config = dict(
    rope_base=500000.0,
    init_std_qkv=0.0428,
    lr=0.00368,
    schedule='wsd',
)
Each number is 200 + 40 x the weight over its row's rms, rounded and kept within 0 to 999. Layers, rows and columns count from 0. The size before them is the row's rms in percent of the matrix's.

# up: layer 4 MLP up, 576x224, rms 0.0614, rows 171-181, columns 0-223
# down: layer 4 MLP down (transposed), 576x224, rms 0.0612, rows 171-180, columns 0-223
# gate: layer 4 MLP gate, 576x224, rms 0.0613, rows 172-181, columns 0-223
up171,102,196,221,189,174,188,173,116,180,207,181,195,232,273,219,193,194,221,213,196,213,176,236,155,177,205,151,226,264,179,167,150,214,218,247,169,190,243,284,155,259,187,192,227,230,252,144,206,163,240,184,190,210,159,228,164,207,260,176,238,170,136,164,125,146,264,203,152,141,175,181,155,211,152,238,226,104,238,204,167,178,262,232,221,269,179,256,219,268,161,142,212,138,274,167,210,204,143,179,202,157,170,250,191,211,179,136,236,162,263,110,254,253,149,237,198,212,207,193,243,164,196,186,155,210,263,159,154,178,198,212,219,153,199,208,183,169,167,155,207,169,215,145,145,163,228,134,195,210,170,118,162,203,260,168,183,205,146,204,246,197,142,170,267,215,230,236,140,223,204,231,234,246,129,203,156,279,256,262,188,275,185,196,141,288,209,195,192,182,159,166,129,153,186,163,161,213,251,217,173,199,204,197,200,148,138,166,300,177,174,219,184,218,241,164,219,224,149,143,240,179,209,229,185,290
down171,101,264,245,210,192,207,277,180,248,130,227,172,155,246,184,110,190,128,214,206,117,268,186,171,234,253,199,238,156,199,235,229,183,216,276,203,212,269,235,165,179,164,178,197,192,189,220,176,192,194,214,288,174,205,189,226,217,274,166,170,260,141,231,198,182,128,200,169,211,149,295,150,281,185,220,169,210,165,231,282,187,187,281,177,274,164,261,221,232,150,214,159,206,229,229,195,174,207,119,261,152,219,200,293,231,214,173,237,172,174,218,209,199,190,131,181,137,198,220,177,203,281,226,180,198,230,180,179,227,239,222,141,146,160,141,193,105,253,220,207,262,236,209,227,145,200,246,182,232,183,227,201,230,154,194,229,248,202,175,186,199,226,215,258,210,205,185,208,244,160,190,265,225,207,216,154,200,240,171,205,184,139,191,219,165,168,121,204,130,187,229,236,129,171,224,139,265,200,184,180,243,227,182,210,102,265,174,237,145,218,212,168,163,174,116,166,199,252,202,208,246,207,178,189,262
gate172,101,166,202,240,152,174,224,211,259,223,220,214,171,238,204,210,210,123,181,173,186,228,249,212,183,163,261,164,201,258,181,179,220,245,205,122,213,239,145,271,217,166,228,220,212,239,183,227,154,169,231,200,308,152,203,189,201,263,146,254,173,184,240,210,99,234,225,257,166,164,205,237,231,132,170,102,197,164,261,197,288,240,195,190,230,245,268,261,276,252,149,197,247,171,185,224,238,258,201,215,167,121,193,216,158,259,189,208,168,154,184,248,171,237,201,262,122,213,195,156,200,191,234,176,262,188,165,230,198,245,239,194,140,145,177,155,198,186,152,217,220,243,97,258,220,172,193,218,149,151,233,217,244,192,139,194,223,298,245,225,249,192,207,228,233,181,206,196,261,173,221,245,195,178,137,173,209,188,184,206,153,152,149,197,187,158,200,245,224,221,259,209,204,242,207,195,254,172,221,248,136,231,247,190,122,132,222,260,165,149,192,108,203,239,238,227,252,203,249,239,173,191,200,169,172
up172,097,243,159,242,203,230,208,208,135,228,220,228,188,197,200,221,169,228,236,205,284,243,85,229,199,218,167,222,196,235,216,232,250,283,254,239,219,234,242,183,249,243,168,246,154,198,170,232,182,254,207,120,184,209,139,199,264,220,187,149,212,206,181,161,242,206,204,184,178,219,183,142,187,218,139,172,162,177,199,257,169,265,241,220,228,175,205,208,242,167,169,229,225,181,273,276,262,216,237,195,186,155,209,105,167,140,257,137,246,217,173,199,272,267,177,221,168,158,221,223,247,153,137,259,203,154,271,204,215,196,145,233,194,220,161,279,166,228,278,175,218,237,248,218,175,208,298,242,220,162,146,243,178,150,179,143,239,275,226,159,173,206,207,181,193,177,189,189,222,201,159,175,169,216,244,213,231,221,240,165,232,268,196,171,168,215,150,159,157,193,170,248,205,199,203,194,146,155,260,157,136,190,104,167,173,175,174,188,280,155,173,231,247,181,141,284,207,214,153,273,214,171,275,191,165
down172,099,266,156,168,217,201,231,206,251,172,230,202,119,209,268,132,189,157,225,224,247,199,210,204,200,247,224,231,248,215,302,172,178,217,199,182,191,128,178,176,204,226,250,139,161,191,270,178,145,258,172,238,183,188,258,240,198,164,256,235,171,184,249,205,208,225,188,231,179,161,170,223,192,158,151,193,173,179,257,228,196,281,222,172,208,215,236,156,226,217,171,213,113,85,127,189,118,117,206,189,216,225,201,152,104,267,240,235,212,193,272,295,232,215,251,181,181,189,224,197,173,189,153,224,237,259,143,152,153,244,226,185,217,135,212,203,209,190,188,165,177,223,246,184,189,213,186,173,191,183,173,168,136,158,230,286,240,196,238,152,212,210,179,274,127,279,234,168,215,178,204,275,158,170,170,267,197,226,199,200,193,212,173,167,164,221,179,235,206,160,199,223,219,130,233,214,258,154,220,203,196,162,132,188,141,224,204,174,278,187,205,218,197,210,220,147,175,234,190,236,168,171,140,128,83
gate173,096,215,206,170,204,173,242,172,181,273,159,166,154,215,234,188,181,126,159,188,133,226,152,130,227,216,242,189,203,108,172,215,118,212,231,208,233,154,162,176,224,218,137,146,212,152,205,216,130,204,198,168,202,288,224,201,212,199,180,210,193,181,166,184,211,274,239,173,206,226,224,171,240,142,190,158,197,235,268,184,237,244,214,254,212,156,195,187,213,66,188,224,202,165,174,201,169,210,163,154,101,246,250,179,203,267,170,147,201,177,170,209,165,177,173,293,156,131,164,150,261,238,198,242,222,256,267,156,226,202,172,215,230,157,151,237,135,221,129,205,150,262,228,157,183,172,167,171,220,167,170,226,178,180,200,187,172,231,102,186,209,172,167,252,155,152,161,204,175,170,252,201,160,155,196,223,162,233,258,133,194,113,291,231,197,221,163,129,205,237,201,238,208,280,207,170,218,204,217,177,231,187,278,245,250,153,202,218,210,237,166,219,245,163,160,194,260,119,148,148,188,196,173,219,216
up173,099,126,196,216,125,219,194,172,202,188,200,145,165,146,236,265,152,158,217,253,198,215,281,213,217,264,229,223,198,205,208,160,169,197,160,197,237,226,288,169,232,153,226,253,209,169,168,185,183,193,192,175,235,141,142,166,131,245,241,231,212,161,205,232,136,194,208,220,202,176,232,223,180,150,141,147,236,223,212,127,225,245,267,226,205,209,179,192,138,241,196,175,101,257,125,138,234,276,121,203,196,142,208,156,239,216,205,213,220,159,234,233,244,215,298,170,187,225,221,193,212,211,248,163,216,182,186,188,154,206,260,202,158,176,173,161,217,213,198,153,290,101,244,206,212,205,177,165,185,165,259,165,251,168,205,162,178,187,125,261,197,244,169,158,206,226,187,185,166,211,163,170,294,179,223,153,246,214,148,293,247,230,164,202,160,224,162,148,186,197,186,155,196,115,197,230,174,165,148,183,214,154,154,203,150,188,175,268,159,157,162,262,220,160,226,246,240,168,178,221,127,215,109,236,213
down173,096,212,213,180,222,138,227,184,264,195,208,183,155,187,174,191,324,221,185,216,208,175,186,245,228,245,258,238,234,163,183,162,241,191,233,236,212,202,274,175,239,224,226,221,235,223,191,252,244,202,215,235,208,235,190,195,277,177,189,216,148,160,167,203,171,155,254,227,256,212,273,156,244,216,210,165,195,259,291,203,165,205,189,235,175,241,207,255,180,127,180,175,119,188,157,145,174,175,213,192,235,138,228,181,217,161,223,210,207,216,239,169,224,224,153,332,189,187,213,233,300,191,161,224,243,259,219,189,180,211,262,225,241,243,175,177,161,167,190,205,200,175,165,237,214,191,190,145,220,191,233,190,118,205,235,215,297,173,187,195,189,180,125,191,166,164,235,233,192,162,243,204,248,224,136,219,229,222,289,271,166,214,203,228,277,225,288,161,141,200,138,224,190,204,200,203,212,187,241,254,194,123,218,130,160,144,155,237,253,257,284,243,120,153,224,237,163,265,265,223,253,190,210,159,206
gate174,095,191,253,159,191,171,117,276,259,186,230,188,127,228,209,168,215,173,225,206,170,185,150,174,245,203,207,189,190,150,209,254,187,151,199,191,195,224,178,168,185,125,139,291,240,192,184,221,283,156,230,236,249,242,233,158,227,217,216,196,213,171,156,196,139,203,174,222,142,163,107,167,175,195,134,186,223,205,190,151,202,164,198,173,206,247,219,163,207,181,190,247,187,233,204,269,226,187,183,219,243,160,185,221,162,219,190,179,251,189,285,153,244,174,202,188,130,111,174,162,193,212,238,194,160,289,150,181,141,159,212,203,257,203,113,234,147,229,250,187,179,234,242,210,157,224,163,222,221,192,195,179,235,121,98,163,156,212,217,166,232,158,166,207,249,199,217,181,239,207,223,271,192,202,204,185,245,210,213,216,266,251,164,119,151,161,183,167,147,128,154,172,181,131,150,228,217,278,204,204,210,116,247,176,174,218,192,100,168,237,156,209,180,198,248,189,200,168,178,230,117,109,282,242,236
up174,099,230,230,133,218,233,258,204,165,162,182,149,184,308,218,148,258,246,229,213,166,272,266,237,190,113,242,153,262,310,206,172,147,192,198,200,203,231,286,162,258,166,178,245,157,149,191,199,195,166,206,188,244,201,181,263,226,227,184,203,244,195,204,186,258,221,203,219,232,212,200,140,168,170,168,205,265,176,218,240,245,215,194,155,161,212,149,222,127,250,210,228,214,204,242,205,247,271,176,179,234,195,182,157,161,246,266,245,191,238,199,208,167,98,184,175,209,164,160,130,215,197,226,149,147,113,189,257,174,172,198,254,245,241,234,237,181,160,211,200,181,117,192,169,269,227,234,248,242,157,183,216,202,185,203,163,201,173,114,273,190,189,159,184,153,231,192,143,115,215,209,163,265,171,188,203,208,278,184,261,171,171,225,138,254,181,185,239,209,195,274,235,244,219,227,225,249,176,189,184,128,192,250,233,179,237,215,247,202,160,278,161,233,164,182,215,174,247,141,202,274,212,187,188,210
down174,097,211,166,270,210,131,149,280,240,122,170,201,262,144,319,273,186,211,239,210,214,147,207,192,179,229,192,254,175,120,149,227,213,171,145,199,165,221,220,242,228,187,140,191,246,199,206,206,222,216,204,246,245,218,208,281,106,198,151,198,119,122,235,195,224,177,272,160,208,147,231,193,246,208,218,275,200,152,185,256,190,188,213,194,176,225,206,166,223,162,224,233,208,192,210,190,196,129,179,164,210,224,150,238,233,180,182,209,259,161,200,230,271,233,177,174,170,251,220,205,127,180,182,214,192,227,169,198,212,261,230,209,203,211,179,137,203,256,204,158,89,201,179,183,233,234,188,176,227,220,288,205,310,168,158,200,217,165,165,231,187,186,218,219,297,195,210,251,203,194,233,209,129,181,203,193,199,187,165,172,214,197,151,238,209,245,276,149,217,165,140,195,153,196,200,207,238,257,103,193,254,112,190,145,216,212,154,127,214,237,132,203,166,186,227,193,152,225,169,266,129,203,194,155,193
gate175,101,225,184,137,183,237,202,212,279,274,185,205,174,221,143,203,168,181,184,179,275,158,216,260,251,202,220,209,201,273,164,203,220,181,200,245,245,186,176,157,191,144,170,169,242,199,203,334,202,261,217,208,191,201,179,239,196,175,246,122,210,219,192,176,168,193,204,272,261,162,178,164,293,191,257,109,184,230,175,195,209,199,274,172,208,221,159,241,140,163,129,181,247,169,183,171,180,267,250,246,186,196,219,173,123,208,224,192,229,194,148,188,212,240,150,220,157,176,217,211,222,135,198,247,215,111,239,174,202,223,148,221,190,237,215,223,114,259,236,148,197,236,177,231,301,247,194,241,193,192,152,256,218,209,222,197,119,141,200,192,181,200,189,172,264,219,183,113,101,235,170,214,190,214,183,221,168,234,257,203,257,185,266,147,215,114,177,190,123,190,248,249,229,184,185,168,236,162,203,203,240,290,215,247,243,223,239,295,195,203,233,208,225,181,225,260,184,200,153,180,204,216,208,158,217
up175,103,193,141,175,192,165,280,192,206,199,209,291,160,177,204,219,251,221,211,176,149,173,224,243,178,228,182,160,233,219,191,143,192,164,261,195,236,223,203,252,200,210,180,168,129,157,195,114,204,177,220,226,167,220,258,265,229,263,270,285,263,141,179,139,244,191,142,134,241,256,207,207,158,220,163,206,260,214,158,104,216,245,212,131,220,181,159,162,260,155,215,182,218,215,196,173,228,217,170,226,152,206,257,115,204,275,236,150,200,220,172,256,246,167,258,188,152,212,150,199,184,245,195,127,176,212,172,226,203,184,210,228,145,249,240,164,192,210,134,212,154,264,224,202,268,192,168,193,223,221,220,219,188,247,230,224,265,218,204,291,213,285,214,104,125,157,245,222,122,221,164,150,168,144,205,185,232,146,173,194,250,192,149,185,250,162,156,234,185,228,189,169,194,140,185,236,192,160,220,146,258,169,190,229,230,240,229,172,194,124,232,175,197,257,159,167,268,163,212,185,217,268,181,203,187
down175,103,192,164,198,202,209,200,120,211,196,226,255,202,250,246,240,277,165,213,217,173,227,278,161,136,231,183,222,195,235,176,147,179,157,202,276,145,158,174,174,294,122,176,167,177,125,179,197,252,137,216,136,211,139,193,120,177,171,184,207,232,150,217,162,205,147,184,221,178,236,190,193,197,232,134,236,184,240,234,106,215,160,259,221,244,124,182,287,198,140,160,157,204,192,172,159,236,194,212,235,256,121,224,273,220,241,122,223,210,229,162,188,234,137,199,242,189,172,143,218,125,235,187,250,239,213,219,205,172,176,139,193,175,234,163,157,191,243,216,173,242,275,205,215,189,245,196,225,172,192,299,130,241,182,280,202,212,202,252,185,221,156,223,189,165,245,221,190,196,177,231,194,245,237,172,212,267,196,123,201,175,220,244,252,204,211,245,212,235,163,267,241,192,220,254,214,228,270,207,164,115,211,172,239,193,188,237,179,164,225,100,157,160,175,230,210,195,144,231,145,157,213,224,224,165
gate176,096,171,174,201,228,252,213,202,233,211,242,205,127,205,171,167,243,186,159,179,246,248,237,145,95,228,230,158,202,221,192,190,188,267,231,241,255,173,231,173,200,264,144,95,249,231,156,147,234,251,187,134,227,173,171,213,218,234,263,198,239,238,195,180,177,171,179,208,206,215,266,116,221,205,164,221,190,170,244,205,168,239,206,227,202,203,195,180,275,163,136,184,238,230,255,226,195,93,153,232,205,299,203,150,200,215,160,203,145,154,158,243,205,298,147,258,236,178,137,230,256,156,134,246,207,164,244,219,257,324,162,229,221,193,219,199,279,193,198,141,214,225,194,205,216,170,189,180,173,255,146,182,254,262,178,182,130,197,218,228,205,254,184,200,211,228,180,113,180,224,128,219,230,168,200,219,208,167,127,185,161,239,236,157,179,158,219,175,190,191,246,216,206,97,198,240,302,213,193,233,196,218,165,193,152,160,175,185,167,245,178,249,220,227,216,212,233,226,238,183,166,158,230,169,225
up176,104,226,189,200,89,153,179,204,198,260,175,187,128,170,198,164,172,212,220,192,205,208,234,229,139,238,215,157,162,130,232,226,244,285,223,207,143,197,252,233,201,197,216,168,177,263,224,219,203,239,217,183,205,198,190,139,235,113,114,217,196,237,164,240,223,222,209,218,171,205,206,166,223,166,224,240,172,181,247,253,186,206,214,277,240,179,186,184,196,165,237,116,230,196,191,166,276,122,242,221,230,166,268,200,201,171,164,154,309,210,196,224,218,215,195,158,225,179,227,204,195,172,250,195,228,286,222,211,237,188,146,189,208,185,239,204,248,180,235,211,271,233,227,195,176,150,164,198,295,244,220,132,205,248,128,227,108,249,192,172,147,254,231,219,158,211,134,187,211,145,163,163,228,223,194,207,226,208,160,187,212,142,246,117,221,162,206,285,282,264,210,156,206,210,130,239,246,201,151,203,228,141,193,171,199,209,244,223,165,225,178,134,159,294,212,115,215,138,138,167,188,254,218,241,230
down176,099,109,153,245,197,184,197,64,272,159,283,213,269,212,231,217,159,223,234,207,163,204,228,202,262,174,163,189,213,244,125,203,186,199,196,256,176,185,130,199,226,160,162,268,217,189,179,176,205,175,224,248,134,183,194,179,249,231,154,217,256,201,210,246,151,195,211,186,204,136,200,228,236,189,256,167,176,215,166,279,200,177,190,249,175,151,140,198,133,205,214,165,188,205,168,195,280,191,256,259,254,167,279,212,219,213,214,188,154,139,213,174,215,168,240,162,248,195,256,120,252,201,215,186,142,292,253,180,216,172,196,177,183,197,186,205,235,166,183,231,137,147,218,223,200,216,208,238,252,186,247,103,194,186,175,131,240,167,177,127,201,147,175,190,182,190,224,198,162,166,227,182,131,207,223,243,208,158,194,287,178,172,268,220,214,226,226,164,274,209,223,151,193,239,220,196,182,222,191,238,207,148,258,232,180,166,179,113,238,227,240,184,176,273,153,189,115,223,264,186,215,301,210,196,142
gate177,099,203,208,247,147,187,273,242,192,230,259,214,131,213,162,182,250,230,218,153,204,202,150,235,206,153,182,185,228,247,215,129,125,199,256,197,170,263,172,199,200,134,263,186,204,212,149,172,167,231,187,231,157,162,272,181,189,238,148,202,236,210,181,262,236,203,211,244,169,232,228,266,160,202,199,145,243,236,236,132,161,205,251,213,254,214,199,197,140,231,245,174,184,201,214,241,237,181,189,257,273,292,188,136,185,230,194,152,154,264,235,180,210,151,196,235,223,265,243,182,204,114,158,255,217,261,196,247,194,221,203,219,154,247,181,218,187,211,163,206,187,141,235,139,238,197,252,235,142,177,215,296,196,244,149,171,175,227,180,186,154,192,162,167,250,146,217,140,235,93,209,197,265,176,151,224,215,220,211,250,98,268,125,223,142,276,133,247,194,126,177,172,190,262,237,206,142,164,182,176,227,242,234,144,199,146,206,213,272,215,181,181,192,235,170,187,240,219,168,200,262,214,186,171,200
up177,099,242,170,211,204,116,204,145,144,253,238,122,205,214,260,166,193,151,214,174,200,214,220,114,139,192,155,201,156,198,180,229,221,136,234,251,139,221,194,243,177,225,234,179,253,145,188,283,200,203,193,197,160,236,157,160,159,206,194,238,178,206,254,242,253,260,256,234,202,162,156,190,215,139,190,179,250,142,129,217,168,233,169,178,228,184,173,214,196,215,169,189,205,200,185,247,298,216,143,222,183,131,229,274,135,202,188,189,202,245,193,243,235,219,189,197,200,228,234,218,147,165,234,180,175,165,99,193,275,169,202,218,141,213,204,220,233,208,255,233,238,140,188,181,152,177,187,191,167,196,177,176,237,272,207,230,277,206,137,216,216,237,244,229,107,196,210,178,123,188,205,258,268,140,205,208,221,125,232,212,232,227,339,237,235,227,97,215,181,124,190,228,181,179,157,246,230,250,205,141,139,241,190,151,221,209,198,215,221,217,185,263,162,191,148,248,247,247,178,169,250,208,192,176,239
down177,100,204,162,150,208,166,244,204,83,210,224,155,161,165,196,169,197,268,219,229,186,275,183,175,190,168,229,203,197,155,216,143,154,176,223,219,190,207,195,215,199,192,188,157,208,246,109,263,184,189,171,323,224,149,218,206,176,186,184,214,171,190,268,195,228,261,182,171,113,151,147,280,228,220,202,196,189,155,174,230,249,194,180,245,246,162,180,168,178,286,173,167,165,181,251,204,237,181,190,132,132,227,209,203,170,189,197,228,193,214,257,178,238,164,222,231,122,219,142,188,148,248,235,204,212,194,137,200,286,187,162,160,216,196,226,223,271,146,201,185,230,244,264,176,220,182,215,179,150,185,155,222,152,257,189,185,243,183,135,141,172,199,373,174,118,283,240,143,253,186,225,239,215,245,153,195,212,154,214,202,221,208,205,186,126,229,121,157,230,196,212,210,187,234,198,173,209,206,205,214,220,237,215,189,236,261,151,138,191,188,238,174,120,112,225,167,217,221,163,205,221,194,220,172,150
gate178,101,179,236,137,124,248,193,185,205,156,195,175,198,167,153,191,210,184,226,148,223,137,224,145,215,214,229,187,212,233,238,233,231,187,144,147,199,163,211,188,164,168,199,202,282,195,144,261,180,241,195,215,208,222,190,212,189,218,206,168,192,151,251,244,261,213,226,107,106,151,204,240,221,139,255,202,177,135,221,257,157,206,285,252,177,193,278,218,255,171,211,250,275,117,184,216,230,179,173,276,190,143,208,159,215,189,217,152,186,177,154,171,220,251,162,120,128,166,224,222,211,210,215,147,194,139,140,144,132,160,131,148,192,169,197,147,194,205,143,151,256,142,208,231,284,163,227,197,288,246,140,235,203,160,204,213,230,207,215,241,179,186,161,262,154,197,190,198,224,282,226,202,155,241,194,216,199,264,229,257,117,270,185,193,161,163,160,245,211,176,170,216,190,254,219,247,163,186,275,203,219,226,177,194,223,218,277,190,105,236,181,207,230,236,233,188,230,192,159,167,252,172,182,167,164
up178,102,283,152,130,214,260,237,191,228,237,254,260,227,128,146,229,212,170,162,195,155,134,191,194,171,251,219,212,209,149,205,203,204,239,247,256,182,117,231,194,134,190,147,224,235,178,223,195,176,217,213,237,245,183,225,153,248,198,147,185,181,138,174,218,169,186,255,257,179,207,200,229,226,132,267,227,244,160,160,176,272,245,175,160,245,181,230,167,236,200,220,186,285,192,214,235,177,138,182,214,235,158,221,238,233,241,215,223,148,223,246,194,206,202,310,262,148,223,219,210,185,216,214,192,228,197,224,151,262,235,210,184,168,126,164,135,147,217,196,171,225,222,209,334,230,174,151,210,139,260,247,241,295,133,251,215,153,149,189,161,172,134,221,123,137,184,175,188,208,221,148,159,215,244,145,217,189,182,222,113,229,205,192,278,166,192,188,246,180,188,203,207,208,237,256,186,230,210,271,171,227,221,188,165,231,198,167,218,168,191,204,172,137,192,261,196,238,156,216,164,118,249,255,207,230
down178,104,188,238,207,200,170,183,175,256,233,198,191,149,236,240,176,210,173,194,229,233,143,198,230,238,167,191,270,149,156,138,206,148,188,179,213,257,178,204,215,201,161,227,273,213,151,173,211,205,181,217,164,254,237,166,114,267,198,185,222,240,132,187,136,191,218,169,256,187,257,163,282,282,285,204,153,186,180,242,141,180,202,252,212,168,146,180,249,221,166,230,189,171,191,260,203,208,222,162,236,220,256,279,178,164,212,237,247,214,227,168,170,186,258,208,227,195,297,217,167,246,187,163,155,203,173,264,174,190,140,215,231,212,211,181,267,152,213,197,171,132,158,186,159,215,221,144,194,182,112,231,132,251,200,136,149,289,160,168,218,159,232,145,272,186,201,145,134,133,282,248,216,197,243,271,135,146,153,232,247,216,186,174,159,160,170,236,204,218,119,168,221,234,193,257,207,207,208,233,214,156,164,190,192,211,176,231,236,139,234,219,136,241,164,187,187,249,223,144,213,183,183,261,117,166
gate179,106,141,226,146,161,215,278,211,222,204,144,187,247,261,150,216,177,248,241,212,253,208,241,188,226,232,137,154,234,168,151,174,210,153,122,214,279,235,140,153,246,255,200,222,207,220,138,214,181,246,236,184,250,216,131,183,229,250,203,187,228,145,196,210,265,197,199,189,229,179,239,229,223,127,245,204,262,209,219,188,218,249,217,231,288,195,187,187,207,160,168,243,181,164,226,210,236,167,214,213,238,192,128,219,160,255,101,257,251,202,185,255,163,188,163,198,181,199,228,182,226,170,232,228,230,239,209,161,163,242,220,171,213,250,158,223,193,186,260,183,177,242,201,246,223,218,176,266,103,143,143,127,208,170,166,124,183,293,199,265,237,131,171,186,193,182,134,201,266,216,155,163,135,163,141,228,147,166,239,216,227,188,233,235,187,179,174,210,213,205,179,187,258,169,237,261,238,127,201,210,198,251,188,212,188,202,183,239,187,199,292,260,185,160,271,279,278,202,239,212,138,155,259,232,231
up179,107,282,228,173,198,230,245,195,172,248,182,172,162,227,174,219,197,169,262,178,229,219,222,190,201,263,168,183,205,184,178,147,134,265,181,242,209,139,257,215,235,269,249,230,119,190,195,220,142,99,98,157,210,169,146,285,134,190,264,191,170,219,217,105,239,149,166,250,162,197,170,246,222,235,187,173,267,286,223,165,204,180,146,225,221,216,207,231,197,151,173,191,208,215,157,221,189,216,254,277,195,232,205,214,149,236,166,234,191,209,188,208,230,231,150,218,199,219,280,296,216,239,186,235,237,195,198,206,161,310,211,195,188,147,240,218,153,275,177,228,105,211,180,187,219,197,247,230,106,197,240,189,146,158,213,196,224,214,170,219,118,148,205,206,183,173,238,256,174,182,157,143,226,191,236,153,150,229,264,159,188,216,231,177,186,192,225,253,219,220,233,207,131,210,153,193,207,247,193,196,176,297,218,193,218,190,173,255,107,230,163,240,212,236,236,237,191,222,220,226,169,235,132,228,220
down179,106,177,153,256,271,170,234,148,221,181,130,167,195,188,217,133,215,215,183,183,235,256,152,151,151,225,213,197,175,113,172,145,144,276,197,182,161,235,217,235,203,224,183,266,201,212,192,252,190,120,228,231,222,223,178,212,234,209,187,223,168,261,154,200,215,169,247,251,244,265,188,182,272,127,196,128,171,190,207,171,203,126,229,241,160,175,335,157,252,265,178,220,138,146,150,206,167,198,217,161,217,148,178,197,174,195,190,209,193,189,145,189,186,172,255,226,178,222,223,245,167,223,179,210,212,166,229,270,160,177,309,187,176,241,231,212,194,219,234,94,218,171,177,156,239,144,162,221,213,243,141,231,97,215,195,192,246,187,155,203,233,188,203,175,178,232,168,190,208,189,236,174,195,225,194,177,173,219,267,303,241,247,241,178,186,193,238,234,235,174,144,185,196,267,161,225,182,223,190,190,111,202,181,146,283,212,117,135,169,254,222,284,250,212,140,223,189,206,208,228,159,214,197,220,160
gate180,114,127,245,245,234,229,255,194,217,251,248,156,180,220,200,203,178,146,161,239,186,243,139,153,219,127,192,230,279,275,200,195,149,196,189,189,257,144,218,175,160,220,186,205,187,168,133,180,253,229,185,221,179,131,241,144,231,213,167,198,158,174,212,172,263,205,184,224,173,136,243,122,197,142,248,223,216,149,187,230,148,246,182,246,217,241,200,207,247,214,270,208,190,138,167,171,192,231,212,218,113,217,279,285,201,207,179,175,310,214,132,183,198,244,262,176,240,192,237,203,244,136,147,262,233,186,131,206,228,152,196,152,216,272,243,91,213,156,232,219,197,134,220,151,175,90,184,243,184,174,219,198,166,270,231,211,235,155,218,264,189,187,149,188,155,170,128,219,246,214,260,234,221,251,212,218,139,233,227,220,175,257,187,238,127,192,231,163,201,196,194,221,222,208,240,223,180,208,151,188,209,165,177,245,190,275,166,217,184,268,184,205,187,206,222,193,217,220,257,175,126,203,222,147,237
up180,108,258,250,222,167,198,231,217,253,212,167,164,198,189,238,191,158,130,156,148,208,173,161,186,201,236,190,193,256,198,193,247,196,141,145,116,170,192,184,243,183,260,238,100,128,181,133,205,204,225,192,186,157,233,157,104,218,175,185,242,199,151,240,206,226,244,217,219,223,248,306,175,213,235,173,127,129,253,184,162,209,218,245,225,202,206,172,232,155,98,227,293,172,160,145,193,251,221,220,228,188,272,161,187,167,243,243,206,170,288,236,198,238,228,203,126,191,194,207,213,116,197,235,245,171,204,123,149,131,177,262,155,167,161,168,240,178,229,195,184,216,192,144,190,174,193,146,268,166,164,186,241,194,205,193,171,206,175,132,178,258,242,173,238,204,156,228,199,158,210,213,182,183,161,250,173,162,208,155,134,223,198,221,174,205,225,170,207,145,208,213,141,168,162,226,239,224,146,176,261,195,234,221,124,200,238,247,219,274,220,174,145,155,133,197,222,125,151,189,232,224,150,209,296,204
down180,107,237,205,214,161,261,132,187,142,209,167,163,225,161,127,183,227,202,163,225,256,164,212,234,168,163,150,198,205,205,255,119,232,210,133,210,253,206,151,170,167,153,171,239,188,258,195,158,227,194,224,203,236,238,132,180,137,158,239,179,184,155,225,194,183,124,226,315,226,222,214,171,186,181,161,228,148,222,177,186,199,205,206,170,252,268,163,227,260,189,167,171,290,183,185,125,191,202,224,226,136,189,189,254,137,173,241,237,209,194,194,185,202,233,122,138,148,195,264,156,145,202,194,194,177,118,160,212,239,220,219,163,196,190,216,190,267,151,207,222,220,254,143,235,203,232,209,266,154,170,185,164,189,152,162,210,226,267,187,237,183,225,210,129,240,125,201,267,280,141,138,212,164,212,184,224,227,225,208,250,216,141,107,209,153,175,169,202,229,217,242,156,90,160,156,205,167,192,205,220,248,155,199,175,213,102,199,277,209,249,236,201,237,204,228,111,227,226,225,249,227,221,153,227,191
gate181,095,236,133,198,197,228,126,158,181,241,205,250,177,159,159,211,170,180,214,195,234,216,164,269,203,121,178,222,222,212,203,312,195,243,302,178,212,238,162,216,246,118,182,188,157,170,153,212,241,176,206,223,225,252,230,236,242,150,237,253,248,163,195,291,152,237,255,166,222,248,245,205,202,224,195,193,164,229,190,150,182,250,279,220,332,167,221,155,200,153,181,135,241,232,180,156,207,148,234,175,140,159,179,195,177,245,156,127,199,251,186,165,133,251,140,236,217,203,174,212,195,178,154,228,171,292,257,229,176,288,247,229,223,148,187,195,192,157,187,152,251,159,207,176,196,182,178,100,195,243,305,168,269,199,218,178,209,172,158,175,198,154,198,149,219,254,129,174,207,195,137,151,161,140,155,211,206,147,227,246,271,131,216,177,160,190,190,176,204,165,281,203,195,181,154,199,133,183,202,229,195,190,201,188,163,203,235,211,243,244,227,194,215,210,228,178,195,181,174,167,188,203,236,231,191
up181,101,182,189,177,218,143,241,170,173,207,230,167,162,157,125,194,153,219,190,189,246,165,159,174,169,175,184,193,134,248,263,271,217,153,183,209,200,186,208,197,179,199,193,218,145,113,216,122,223,135,180,184,264,190,160,282,202,221,141,140,234,128,228,256,231,172,241,119,226,192,206,165,215,221,193,195,157,257,120,175,200,215,207,172,258,191,190,257,201,168,168,168,211,163,236,266,141,168,176,220,244,143,208,177,206,251,219,240,228,287,230,216,157,201,222,163,238,228,154,144,155,203,201,186,167,150,183,262,202,184,228,218,276,158,174,247,172,248,201,248,218,157,140,226,128,137,184,241,185,170,217,174,169,204,187,122,218,157,220,191,173,230,210,147,229,188,215,180,204,198,123,176,186,116,195,250,187,171,175,267,147,228,213,247,160,139,274,197,291,199,194,213,265,225,221,153,213,142,209,189,176,155,162,179,175,236,234,136,226,233,153,216,122,179,211,258,166,192,226,112,160,216,165,115,297